Weights of a small GPT-style language model, trained from scratch on English Wikipedia.
Size: 17 layers, width 224, 4 heads of 64 (2 for keys and values).
Architecture: RMSNorm before each block, rotary positions, no biases in attention or MLP, embeddings untied during training, normalized queries and keys, capped logits.
Training: 159M tokens, 5438 steps.
Each number is 128 + 24 x the weight over its row's rms, rounded and kept within 0 to 255. Layers, rows and columns count from 0. The size above them is the row's rms in percent of the matrix's.

# layer 13 MLP down (transposed), 896x224, rms 0.152, rows 199-205, columns 0-223
size [100 102  99  99 100 104 104]
[[117 155 127 145 120 136 162 111  81 162 105 151 119 134 136 132 153 147 103 127  92 179 126 163 159 143 135 149 123 146 152 126 130 127  91 153 144 100  90 151 106 122 125 118  66 126 107 160 128 111 138 135 134 116  83 113 158 113 136 136 139 144 118 144 116 161 132 119  99 143 127 120 138 177  94 151 138 144 116 135 118 121 142 148 197 159  76 132 119 171 100 123 150 143 124 109 102 131  81 107 119 133 131  87 130  86 202 150 122  83  88 144 142 114 148 133 137 144 158  87 125 102 142 144 105 143 106 128 123  91 158 108 156 138 129 115 119 112  91 121 131 113 145 140 162 156 154 110 156 123 115  89 151 154 112 125 166 113 120 124 175 127 105 131 153  83 111 159 112 148 142 103  92 113  80 156 117 102 142 100 150 120  98 107 122 136 137 135 130  75 135 131 149 124 145 173 147 108  99 137 152 107 115 145 126  67 119  93  55 138 125 128 134 132 145 118 139 100 152 118 104 132 126 132]
 [102  95 165 158 179 155  91 118 115 119 152 180 113  87 116 158 151 124 122 113 143 106 137  64 137 133 149 165 152 137 130 138 141 104 163 127 160 171 158 136 174 167 140 169  92 110 136 139 106 138 124 157 113 128 117 167 130 114 186  99 106 150 133 141 159 114 124 166 145 135 132 105 108  89 145  86 108 122 166 135 156 148  91 150 113 140 135 156 134  90 139 148 114 151 137 152 172  96 161 129 115 120 145 131 149 126  92  86 162 124 125 145  82 120 124 145  63 109 111 139 114 128 151 170 131 144 132 101  98 117 135 119 123 100 187 110 131 115 123 154 140 152 119 162 142 160 108 119 162 133 131 113 111 169 120  94 167 119 153  88  97 109 139  92 130 100 102 136 119 109 132 154 104 146 103 136 153 142 137 139 182 156 122 143 157 134 159  95 134 123  98 103 142 140 144 136 142 164 132 109 144 123 122 132 134 108 151 111 125 119  96 109 146 176 135 142 127  90 119 106 126 121 131 122]
 [152 154 159  88 132 129 134 156  99 159 109 131  68 151 125 106 134 113 151 104 152 102 126 120 132 156 101 140 106  88 120 138 172 150 131  99 145 142 145 128 145 106  88 108  87 109 116 118  88 119 124 116 160 165  97 149 142 160 160 126 114 148 118 151  73 133  69 122  80 119 137  71 160 146 126  85 117 127 189 115 147 114  84 136 134 147 142 107  87 116 117 111 189 131 137 166 162 131 105 154  82  88 147 138 136 130 141 126 146 152  91 112 156 147 171 104 109 132 104 129 101 101 136 152 155 113 121 149 144 158 138  93 130 125 136 133 140 140 110 118 117 143 136 131 122 154 109 152 119 106 104 125  91 128 146 100 144 127 129 122 176 122 118 117 143 178 116 139 129  91 143 144  96 142 102 110 127 155 173 109 134 115  93 133 126 136 133 114 137  83  69  82 126 151 144  98 125  87 124 126 147  97 158 122 106 141 165 117 122 121 139 108 142 157 160 158 103 136 130 129  98 124 150 125]
 [128 114 150 116 106 175 140 148 132 161 110 173  91 107 117 132  93 159 169 123 120 145 102 108 136 121 146 107 149 154 152 106 157  81 151 123 119 146 136 104 100 115 147 123 177 116  88 107 132 128 150 126 158 154 122 108 129 108 117 147 155 149 182  99 146 112 117  99 171 116 123 111  97 118 135 139 169 124 151 120 184 151 125 105 143  95 108 165 133 151 117 100 136  59 139 131 104 153 129 119 108 143 140 115 167 114  93  96  94  97 122 168 148 108 134  84 104 109 110 127 123 150 102 122 115 121 144 110 100 116 150 130 135 136  96 122 127  96 148 159  92 121 130  80 107 169 176 149 155 102 128 128 118 114 112 115 127  62 131 109  96 145 160  87 165  72 152 130 158 123 125 142 123 113 127 133 118 111 102 118 151 136 103 129 132 175 136 137  97 122 135 118 124 129 110 142 145 132 187 138 142 163 137 117 128 148 112 170 123 172 156 145 117 172  92 134 108 142  82 125 133 152 129 123]
 [130 117 146 134  89 148 127 129  96 117 184 134 180  91 113 140 147 126 131 117  95 142 148 105 167  71 174 134 168 131 130 153 117 111 123 135  77 100  87 147 164 132 140  77 128 125 150 105  99 104 148 110 127 116 147  68 121  48 164  81 160 133  75 110  82 121 141 173 151 110 139 143 160 160 147 140 112 125 114 162 155 140 147 163 118  90 140 125 134 132 116 130 133 109 111 106 132 115 104 129 132 126 142 139 138 101 113 130 181 146 122 123 129 135  78 160 174 134 106 126 105 154 124  95 157 138 151 106 129 146 157 103 134 146 154 158 106 133  91 125 136 106 151 141  83 153  96 123 126 133 113 137 121 136 112 110 118 105 131 156 173  96 127 118 110 116 120 140 118  87 128 145 115  98 127 159  98 154 140 139 125 144 121 114 140 120 101 126 102 123 130 120 122 140  70 130 147  96  88 132 114 152  82 113 102  99 116 107 127 114 123 157 105 163 119 167 129 105 158 123 109 129 139 149]
 [106  89 123 129 133 113  95 121  90 174 116 106 108 127 171  93 127 112 146  95 119 124 112 140 144 123 146 154 135 111 113 118 145 136 136 119 149 151 127 154 133 102 116 118 150 126 134 130 172 121 132 117 131 120 146  82 143 162  89 145 173 152 110 113 140 150 129 121 105 145 144 113 166 103 101 161 145  95 147 148 177 145 115 154 145 125 132  91 122 136 151 148 131 157 153 104 139 148 151 128 121 136 107 123 148 121 135 174 109 131 124 127 122 145 166 119 129 155 143 147 141 151 195 139 137  80 125 152 128 132 206 133 151  74 125  70 148 132 160 125 105 107 121  88 145 138  74 180 153 153 164 139 131 136  96 153 153 131 127 118 103 142 116 112 123 104 142  94  98  91 162 157 139 178 158 130 152 152 158 108 132 113 160 132 109  82 159 100 155 133 100 158 152  82 130 116 165 152 126 139 125 124 161 108 154 164  99 114 110 131 131 130 108 161  92 133 119 132 105 172 155 100 101 129]
 [109  78 121 124 139 125 136 174 105 142 178 116  86 129 122 145 137  97 110 115 138 133 116 111 104 127 123 127 117 127 142 131 123 140 151 126 154 129 131 167  84 120  99 121 129 159 120 131 141 112 135  98 143 156 102 111 101 150 160 181 131 100 130 127  97 163 131 140 158 105 126  95 121 121 119 121 112 163 153 117 164 131 116 114  89 130  92 141 145  95 141 114 143 117 126 106 111  87 135 127 146 116 147 137 111 168 151 152  88 113 135 108  93 126  76 141 128 117 172 100 139 120 178 152 154  96  84 126 130 157 142 138 127 125 115 168  92 155 141 117  95  84 101 160 150 137 108 133 110 127 186 116 173 119  95 141 140 156 169 130 103 117  91 112 146 117 131  95 106 117 128 141 113 131 105 114 135 139 157 176  63 127 172  95 136 115 128 136 155 123 133 139 142  61  87 134 167 130 155  97  87 138 150  97 110 143 119 173 136 105 180  76 108 119 127 118 144  95 116 141 136 121 106 146]]
# layer 13 MLP up, 896x224, rms 0.156, rows 200-206, columns 0-223
size [102 101 106 101 108 100 101]
[[145 105 182 109 142 155 144 132 189 108 122 169 170  81 126 133 135 128 103 105 135 132 100 134 136  88 112 130 128  97 109  97 152 117 164 138 117 152 150 154 128 142 181 138 126 140 134 101 156 105 125 123 165 167 151 114 143 132 139 165 150 162 133 131 135  75 122 127 109 127 158 113 128  51 138 102 132 132 124 179 153 147 165 146 137 100 186 110 150 110 134 138 151 134 103 127 135 127 146 154 166 139 131 142 166 141 137 125 120 154 138 177 136 119  78 132 107 125 147 119 139 138  92 145 143 107 116  95  67 168 134 120 137 119 160 105  99 119  83 121 119 109 140 118 120  67 125 122 123 105 103 156 113 140 122 123 151 143 124 163 129 120 111 154 134  84 143 151 123 110 106 128 135 133 142 145 129 113  81 127 129 125 181 158 108  94 133 127 142 104 150 127 110 166 115 101  78 121 130 114 165 129 142  92 125 146 133 138 120 102 104 181 104 156 159  98 128 114 153 137 104 144 175 139]
 [104 166 184 100 123 124 101 102 149 109 163 148 121 132 134 181 114 110 129  79 147 141 139 123 143 138 149 114  97 112 103 120 123 116 132 135 175 130  97 173 136 110 151 142 106 146 145 147 137 127 112 105 125 114 123 136 175 100 153 147 149 114 119 112 130 126 161 148 134 195 120  98 126 160 114 133 122  92 150 152 191 108 112 107 112 103 201 124  99 135  97  64 142 118 160 198 140 157  98 125 143 163 143  86 139 141 129 137  65 118 150 161 135 136 158 143 144 122 153 121 140 132 145 142 109 138 121 149 152 141 106 120 140 164 157 108 127 129 147  89 150 120 120 123 117 154 134 107 105 159 125 149  79 134 109 128 142 126 114 155 144 133 120 101 119 103 138 116 132 115 136 108 106 165 107 111 145 125 165 122  86 164 113 103  66 124 156 115 107  72 138 115 115 150 159 129 107  86 107 138 158 123 122 122 134 170 100 141 117 175 138 133 121 146 135 123 103 123 136 135  96 122 113 109]
 [150 115 149 109 167  88 157 119 108 132 121  67 160 143 110  99 120 142 166 147 139 137 120 100 157  80 158 144 118 133 115  90 135  80 125 108 137 142 150 103 150 119 110 129 105 174 152 137 159 139 125 138 122 114 127 139 101 144 103  94 120 152 138 154 112 169 159 117 113  84 105 151 137 161 133 158 101 143 130 106 115 109 159 110 147 139 109 140  96 110 116  99 100 106 150 156 116  94 117 137 120 148 129 141 110 120 127 126 116  47 148  76 135  74 106  98 149 112 123 132 138 131 122 125  95 146 130 136 164 113 103 113 174 131 151 134 133 142 155  92 107 186  94 132 109 197 118 139 137 105 138  92 130 117 121 129 102 104 140 131  96 118 140 128 118 155 139 105 139 142 122 120 153 153 157  83  95 135 127 126 120 112 103 104 129 116 121 118 166 184 126 125 129 132 112 138 142 181 152 105 107 158 147  84 110 118 117 148 146 162 129  85 105 129 126 160  90 122 122 104 145 124 191  94]
 [109 158  80 127 130  92 115 124 162 152 129 104 167 104  96 142 118 158 115 133 122 148 121 155 153  66 139  98 111  84 111 137  63 137 150 116 147 129 102 104 164  68 139 138  96 156  88  87 146 143 103 122 136 105  98 141 121 152  93 139 132 137 160  69 129 136 130 161  82  82 125 113 135 122  89 134 131 111 105 110 102 107 135 109 163 126 100 109  93 100 146 136 122 113 131 165  91 111 141 124 146 147 122 155 118 105 102 135 119 123 149  98 136 141  81 107  96 144 104  98 141 145 115 142 132 107  83 127  85 116  94 117 130 105 107 114 144 100 139 143 151 103 139 146 132 122 168 142 149 105 145 131  98 129  95 115 154 110  85  79 110 146 160 118 166 132 134 161  95 117 142 180 111 113 105 144 120 147 146 151 130 108 113 136 117 129 151 125 143 122 119 157 119  95 110 163  91 150 167 155 134 142 155 126 156 179 136 176 136 140 133  85 111 147 126 142 126 147 121  99 115 121 118 107]
 [110 120 159 150 151  98  82 134  85 122 105  68 139 112 126 132 144 127 129 121 127 103 119 135 133 107 135 153 117 144  98 115 130  98  72 125 151 150 104 137 152 151 150 144  99 146 118 117 113 102 103 183 100 194 137 120 135 113 116 112 112 148 146 150 119 101  99  84 129 130 112 113 138  89 101 135 136 105 121 162 156 164 148 127  81 112 121 124 133 131 125  88 123 119 110 103 179 126 146 124 144  97 127 127 120 106  81 116 114 103 100 140 129 135 143 132  75 112 141 125 125 113 126 160 134  98 174 116 157 102 105  98 169 108 154 149 141 152 156 151 181  91 120 151 164 169 118 168 112 124  93 128 124  95  90 134 123 149 144 104  99 149 124  94 102 136 152 121  43 113 126 138 154 162 146  94 121 140 129 177 128 130 185 108 100 136 161 114 119 134 101 116 154 152 144 114 154 107 148  97 143  70 127 126  96 114 145 144 106 157 125 125 137 118 108 123 124 128 108 129 116 125 153 132]
 [110 127 135 142 132 151 132 153 139 126 145 109 107 159 129  93 130 126 134 105 119 158 169 146 112  89 109 150 151 124 147  96 111 128 142 139 148 149 115 120 163 156 148 151 166  80 133 116 110 177 130 164 127 140 106 157  99 167 163 154 105 116 125 129 138 127  94 132  90 151 107  99 164 148 123 131  72 162  92  90 116 123 158 115 113 139 137 114 153 109 139 138 146 118 128  77 166 125 157 121  78 148  76 108 140 131 126 144 159 123 127 119 137 146 141  79 157 149 127 113 109 123 103 155 127  61 123 127 138  84  99 112 117 122 129 175 136 146 201 128 127 114 135 125 140 129 104 117  73 117 129  83 142 113 114 121 114 119 172 123 145 134 133 113 145 140 186 117 109  70 149 150 107 121 184 118 145  89 113 117 117 117 119 132 127 121 117 101 154 121 107 114 133 111 105 115 136 162 100  98 151 117  91  57 122 124 139 137 127 120 109 147 123 120 103  81 104 159 104 100 113 146 146 140]
 [139 167 129 108 125 159 172 100 196  84 118 120 143 111 140 130 116 123 139 109 168 124 105 112 136  98 163 115 123 102  94 109 141 109 107 128 124 100 156 149  62 157  93 131 128 158 146 134 138 131 147 128 122 136 143  97 129  98 102 155 168 132 150 164 126  82 135 117 172 106  81 122 149 114 120 103 155 186 166 129 114 147  93 144 165 113 127 170  91 117 124  93 145  86 108 124 142 143 122 158 112 159 142 126 111 139 102 165 109 116 106 130 127 128 126 139 116  87 135 118 134 131 144 112 110 136 133 141 103 128 187 125 150 121  94 158 138 148 147 118 112 161  93 143 122 131 150  71 116 116  92 114  95 138 145 146 120 135 134 114 132 150 108 123  88 127 154 126 136 129 106  91 170 187 120 161 159 146 101 103 145 145 148 122  84 164 140 113 179 134 121 139 145 163 102 146 152  96 155 122 146 128 141  87 117  92 145 136 129  99 135 117  88 124 120  91 123 106 152 155 123 159 119 104]]